Weights of a small transformer language model: untied embeddings.
Each number is 128 + 32 x the weight over its row's rms, rounded and kept within 0 to 255. Layers, rows and columns count from 0. Numbers have three digits each. The size before them is the row's rms in percent of the matrix's.

# layer 3 attention query, 192x192, rms 0.0726, rows 137-159,169-191, columns 0-31
119:094126135123128117146100089152127106118124144132143094086131093161148069087134115147123108098165
096:156099158129196080121150152148112157101136093123131142161077130156079132087084146129101172119127
128:065149087075114090147072077090127149114131105182135064132228155124161124129135164134166130102086
078:121035130125169166108113159094054181130180141128135177076141088074111054154160127106080123119181
097:132056090079151090095082168089076184132137076155132118108219136056161138085145101094142103198106
070:146233128141051095150151078151176079139126126132112089131117138131172160137116144139171129151066
103:112115125104082135155101094118170075071145183166191096187132133144167087098124155121171042100138
098:125139183068108144116119134083138151127131101146077113099124199130127188138116180140103159153115
095:073083146124117140112186102142123108149115200118065122164119128105096191172092148208122139095136
099:148075152146139125075144160172113177162130072124091125097160161096116155135142128100092149171113
098:141078123131076155101165156108115119172115101117139085099173138070110141131144120061133092198099
103:124116090126186097135110134121096070126140123136123113132118128108179110107095163125079073170051
089:156084133121077139098178177187147109110123145153107095096132166114164103118124126113125069180141
094:108104121078176157153072101076118146147085135102078156155100123134090142118129158133150198110148
101:129158137152117164122139139076126160164121058120132122104188113156134148143169126108128164162068
076:173143103204132109137198084214117063105125085102100141122099146142118158146170063149167144117099
091:117155169088132146161112129080158171134164129081172194188093062135074146147101120124171111098107
109:149118158113091128081119178075130163181131046145141140098192147044095142114161115079114137221074
097:098121111141093104115159115145172132115155086139105161181179095157104149130103100134211100099134
092:177070082182119158121150140182116064154149092120081134117123160096132167121160080103152118163148
091:120126153085098122117092152044135139132093104176136072147153186094119107100086156139104114173079
078:077133196053156183162089155058146177149111185150152105105111135129130097146120186140032162114137
090:106104111132087163133142129121151092127141133078072151169163108152114163132100110177180116114184
094:164124046110132065106102139175163173107163124087088121132131151138160100157076096121155080176069
121:139103143098116161140099160082087122115099100099170121095128121129106128190187125095143124108101
081:122182176110125088146103134117026132148142168125100167187105130157151189133178146154149146112155
098:084102110097166092148058073106131182058173101124128130109157131100116090091112173085147109142095
076:122214077122104116152052092112176165133069097178068125136158134127141152161068114136151129162081
076:101092218103142195140132133101114048129146156131135144161126146145141131090205127107119174051142
120:128113063154158218167115067127113096046087115150182115149114138163137132115101107144156129084091
089:141113186102147191153100138115109070129191059134152146132144160125149161149188125114128165119149
108:109177221134102089118146151118153124180149066141140104092176095097116092121083097127140089146113
111:147073134090117130111115126158091166139197062114181088118165131138205124123104094156101094158154
098:118135095103123053112136146119114187108156150120100100097185120166123084138040115132112127142127
093:146113064177164044128096084139123153096155129152059104107114115185151151127093134086137118175152
101:164142077160105187120144122133046139112110105133186127126126094112162118103122086177122135124134
109:107166207153138127156139106118175077132126158149097156115108129109113094181126152101136121138087
116:138118117075114038097121145114127152166085194094044159128094164101101169186166178141120191163151
099:110139149090068135114144174115134191158159109122177088120157133059157123121102106140115123143095
104:114155143124083086126129132109196144159080117144146134147139155060090107106151141142164118160093
103:154049073084153104119105126138072164104151140063099129120136163152128141120143141081098126146136
089:128109150073079132117135139121151192164118131124168117110139160046113099083110132126111129140132
094:125139084143118111113141132144143194139125145144130110128128099099153071143032098226103090154096
090:151085112143169194159091094125058063091171084113104151167118148117117136167218144074127151090170
098:123146120190193107151110093151118056102109136126078193120088106170096151147167153149167167122121
094:114151160107100089118154148108158139187068113189104144105092143033091113130143129113165142163115
# layer 3 attention key, 96x192, rms 0.0678, rows 73-95, columns 0-31
096:159127078100085168139111096148129198064112148168114133160136161152197151136120121141141090042134
108:140116176135164132124159174100110119138111110115110169133114100132087097109096150100105145116114
112:115066079088194087189075124083119166079117140124154086111129142117191132148151143158160146101129
090:130120143097179125153115133078118137150079157138118131100135071110112077133073196093070100113137
067:154107132108142133135123080158156156151116142046111141138129116125153080095073131126123083132193
083:142139136104142149126095094145157154074122132178143083112138212139157166107124098148139121136086
102:147075121102161159157138108127076151137074126087193082170189188171129120111118127076166085126125
109:097076113059157100129068174038095178139143175134121100130117146109185178178119171142137149169068
105:087140103102099062115117191133167210213157120168067119113137073118126165156129057155194167174151
099:166135130144114112060148149215103166161108130077116128048099091134115104176121122143151123173142
101:145128129172121138084165162145130209166103154090113127094161081119092131142106108087132138128168
098:144110118183147111140135072141128089063105108130115174137110113174139093124074133088096111130224
097:154130149140086212104178150163131129111086109112185128113153073152122149120038146150166168093186
101:074120137098136108167076112062097120149180063142074116166153145148177118161128144095161169118089
105:157163149144142158111120116129098099103109199155113110062102144076104145166202156147007112092065
090:140161089180084144128159188150150123106117126142112172119090078126144163141092108161144146119163
102:073182166067105122169118147089127092131164152180047139148154124108076157187166118146067125105099
103:157155146102138145061133129131075180127122219032168132057101142094109106146132150126080104122093
096:156133074115124075103138186168168206171102122057078113106148151065057146139169102130127147167101
101:133155156194093193122166146166108116130134067106085150139134069152175105132139083100205110100166
096:105091121042156155150066171056050209085100208129157082121147181123132132198103148145113121067085
091:063138215096155153153093074101107068127180138168152111131147151143164130140132180146112161083091
090:117180109105090123154087143084146129155218122144075124181143103088125158120162085128155089098095
# layer 3 attention value, 96x192, rms 0.06, rows 64-95, columns 0-31
087:122182123161142136158137124117176067114086130091124145182144120173142089138168112141141122075102
106:123132139127153156159110097135120101105118074142117102150136140178143062123085127105109096063135
092:143084103108132093103145136130083201104160167109128109102117165120112137116103146158085115183128
093:155112118124111115104155110154101141092161144126191072102117115129105156118083123170119105159146
080:150107140128120119107138083164102145140133071139160088106093125107088140115082129184115070165160
105:124176140162133166168111082137153063115143057126128129166143109181151079126107137078121106085141
090:113190136181116148159161156124157054114157182093111135159145123111132114147193124133122166106086
104:145102118133133102097140138152095164134118160124158088057078132105118171119093130179127176166156
105:148100106125127102092128150119100137158161200126155123063093153052121177132131152150117130195131
119:138195140151112110123160130130150118101158180085118132144138165120109147126172114125063149172125
098:103155135147102144126133155125154117169115165116104175090130111100131149166166142083143206105105
116:140194156131117112123126125159159124124176094160087109163126133158154125137069081158097100158139
132:131120157133145108127120142117110128124155135132146100045082116130147095169079196078109139112136
096:144078117100135072107125154140080200146115182138156085092116157102114176110160129200140123168141
115:099091140130111132127119141093130110174155147146114195080125121080125126168199156074128171113112
090:157133126125144104117146106179113173106116071153156083135111125141132148113074073172118087185159
158:139186110157113161126139131118121041142114194094130126123077120112129138139114147137096149119110
096:113242162172130145158130140141190062120096101105091121165134096168136113146150098151139149103109
106:156166110146117164105150082186150141108109076142157087173135100146127143074077063213152106144135
132:121172117155106175129132095172160072166091040123119122170142103143142150096112090195161086112137
093:166125089131136101117131099119097141099136177092141092143116151120097152091131137160096101158139
093:140099125089143089111119129159114220102102096170125086072115146146120138122039116159112123148184
094:122102129135115104123141104152116184093173081192156058092120122139109113151046112106117114154150
126:150158142143115131102138135154153149086056158122152080121152115173105147106067082151165141130118
111:133137137116157146151116109163152106098090081122141124205142120201142076110122108163121053072116
111:123105140131107116101142127131118138123090112178159089055126121096130156113122120145183180144153
104:155175136147112113121147113180121112062169107173152066156122127135108129130063072150127101175145
088:153107093101130106089114136096123149135184214107151164094114161098110170104160173139100135210131
109:168160146137113127126145121154154126091125147129156097175138151132123150101096061158127113169136
099:118137136148140149156134115118132104111068071123128076134119110182147058102097129132128105069128
120:151202111153106176133140122181145074097091133137128074130132095174133145126061097180130120130134
084:144133099131120129101137105122093160130150152116167115137134141115108162088109136157080077167133
# layer 3 attention output (transposed), 192x192, rms 0.062, rows 128-191, columns 0-31
088:223217168155019157073231102157176092119116092118073095137162200137168206143172118139128149170110
109:158185164152099157056190135146141074140112165094142149140174128082160176179185121152114161199103
097:073031087103222097149023147105074172163151171166164165105083051090105084132109154114134101095167
088:028036097063203109141012168106103193184163153140151181126118078062076081140140153135113124134119
088:044039098078203095136030169112087196165167170139181154119133065055086097150136131133098144145113
105:147179163131102135070164140142140098151118160086121134152186138104153190168164106165103173206090
090:165213179128034148163192094118195106095079073139051125133120182207149143128135157105164123118133
100:072045080073187121177053142128124186150153119150165151121080099107067063108088134125093061074146
108:076051084111198107206055135141099169119145146160151134097051072134114059121079162117120067048178
116:129096096096126097130084136103104176144113149160101152084103091146119136129125149128137117097158
102:166199154149076131190199094120167090089079072136091114127097148227141106082077123126165097083146
114:130108114106146075072083134110103185152145123102136135148184103091107183123167115178086144184120
109:153137099153141178169168128175134088164101140099142166149071094099115091151111151168122020118108
102:086054077114187110153061126136095173104165099157159150117062091088082083115093146103130081071169
117:115164160168124134210163100113137079093071137162128122112078103212160083112075153100180100069157
103:082060099075154125067053160114110210158175126108155146136162137053064132124155112143072168149072
133:097117157100138081201118134166124148146168144152110136100111067144131084147132173141146070119173
091:192227189120015148096212096107189115101119059101068124144183192147120191133173123122123146169105
115:086095130053135102072066168118152205154175079118138130153185159075071155116159105132076188172101
126:093143158076112089093094130120159181119176087105147106154194140083088172137139086148097183190103
094:075039096085207096120021164123073186154175187170166170073107051076103110152131140130116131117137
091:091044063099208123077066151116078169171146162100198158157137085044082104116152114141091121139099
093:043055094071185127108048165093099175181142178110165179139155085077087090127155147148106129154095
106:136126109079081152065132140123169161143159053109081098176150219105107163088171117135089144137109
113:174186182146078139035177120136135093123155122099113132135200156076135192150186107145119186210098
098:062089093072136147181087158100169177117118093116150127149108150135071060085098139109103096074086
105:053066123057155110101051172107129200184164143110102177134171119083070117142188165141092155175116
096:091042064124210097176042152135073165128137150159145124088078076139110072109079133119120084055167
106:123089102090109130061083171132150194164159098134077119141159195115108168117152126124101159138128
103:168202176137057164081214119129161077122129129097145133148176143085164162162183130144106132193065
110:083136162064110095123111145123163168140187083099116146156195127096083122122172135147105127179111
090:051032098081220086140011170105075189159159185163166167092110053099106096132121153122118129115140
086:111043148062155103144100227080028202100157088147102123113164134115134171136119162157144152097186
099:107062168123154104078124230115112166137122156134085148132195107058122191173201131149153177150119
082:137208128200096165100162019178209047133092169128208132126070097091147107124132110108147096160121
083:102241152185081177115148000148242069132077161112134140138103163129163119123158121130135110191053
078:112211143185118157112135024140227075134107203107137127146103106121142135140164085120117127178054
100:086071175115159101112114209105092164112115167134095106113182128089100200177179126161144167138134
096:128086136033139111188099192071052199129139078165129148108118157155140139113087159129155106101207
092:145215106176077180128168015151227063110122099107175148151116163135151080092122128088110061151067
091:155193088183113170131167039163180069152096133113148119158082103156134076098123087076100077118084
105:097167114108114134173128078111118110079137140151231127093086127137155118085089167134157073117194
090:174086110069128111164141190101074163128164064125121135130167140163099086117096139095128111072177
100:068158115120120106174108055091147105071107194120213087129120129143147152117165176115117113157135
114:117081112163150154098155188148118121139086125065111128155204136075104142129191097113143107123060
093:146220082154066135110132014186229105116109081129110149158085148156149094109096116102108106172042
091:178061119096172113150130221119056153177139119134126127136141093138085105140083089104122127062177
078:098231127167078167135108007127239097102102166103147142131078166167155121112131151129104126179050
145:134140151112144117118155095075103127126125128124126112117188102108141175149198086139145113150146
105:117079143041142102164094185047058209096156070150124136090152167149136153129110172130140133119182
084:126229141139082147154114017106225103096124139140135135117073173177165136124118158117111129193123
097:152186153106114110156103056076164150112142137163090107113076144189124131166123132122091157170098
080:106220153168095151097146037169194070110109187161176119110100110119135159149131113158155112186104
096:127196101200089145080151031183246072116118147081145158168119128091172114117180151115146103190052
081:071222147160090152114122011134255086131080196064142167142127151114158132098172135139130101182054
107:107193111120069147142136049138199121085137063106109148140102187154201112077125199140124097160117
096:116087175113139087069111185108088180105118147140080122097176118090112204175176127172140213150117
099:134197093136087172164131047131222103119146091075128177159097192156171076069085145099102077151073
081:054224182127088156143121005085227100111087182112147130124113151149171143103174165145115108189120
079:138178068202121150125161059195147051126115146120186091136074113154121092098090074110123065118112
101:097186121134106156162121047116164103108129133138171114134063153174188108073093181132112098143156
094:127066161105147117105120210096099170124152105113071183136214134054147196176195136148162166162097
105:121203166105092121145144029058183131096111095116098150122150173136157149142196147144132115196113
076:132219136186101154109149021171203058121107202149167124121066106139132145137126105127146109174117
# layer 3 MLP up, 576x192, rms 0.0731, rows 0-13, columns 0-31
112:149158123150056147093237148166162136130072130150127135118114143148076047117089117119124109153133
091:172102109152159102105128147128118154147143150100152130100123126146107145052115144168190138138188
114:159141123162127108117204115186059115126073122144161081155123160094161084105141138186119097127182
099:214135137163076172106196133161181120150114138044089146131094140152123077153087118162112151135167
101:140128121132082171098191149144085138140102128114091165117082140127135138137099122130106124191197
098:145096068148169109093140092133121113170151141120205169143122140131142078137087132074163056160176
088:178160094127092110059110144148142138146164148147127128079128113167109164111075076135093094193094
030:189146097155097137066181138205132172157156084140118163116092109083074085128129101146069109137133
103:130183153163107144102142126145094100114107135117153198120126107110123159137153121102113178172139
101:184092137197134081100185118177169087101139085141174166148110123194108106120096130100116177183208
092:173125082170094106072168170235123163143149139147152189144120101120082112148149089173137120154218
103:138101144096087164057141161156095120109113131117184119138118076132131098108129130136112165106134
102:199143122139112093113152153150090182131067128108126119083135095097075113196126118126080095139129
099:139116125132121138119168186145114200131148132160154143114126162098123165110143136150147097149129
# layer 3 MLP down (transposed), 576x192, rms 0.0691, rows 0-12, columns 0-31
112:113157164091111163165099108124168125126128126082123121123172145165148108123155126129138066104162
076:114171143157061188185181117161182100123125097197105149161165130125121111080145098125115091089085
120:113133166143113131108095142142128138148129066051175179113104137143143076094134107150224076179144
098:112120152157134168165098113129141124090181088112093131180144132159169166112127164127142119104100
105:130150158141116138142175111083140086127146117095158124173157146078138104144156119068147091137085
094:101113122154151123198128123093188130110129120147109184187088165199148144142059172098127082126127
085:101154165119129160135127087106130120163131137108134119141132057173179145132139109102088104093152
025:118201173109084132147141092118197107159120157126101184121159107097094081149168130117121068135176
100:052087176113161115085056167110145167120099134147123121148247147192095153111146096111160144226124
110:118128149099104149114104157114133152079115125219155152120131154114121176176081122139155126105069
079:131147187105104148175156165142154148194117163105068170149123145109161172094112104106116149120191
104:094133146082145088190103107118163123063098088158127137141140150109089110080120145147163118200093
095:142132076108194138177081141072103146151079146112103065118136039096096101135152170118157129130189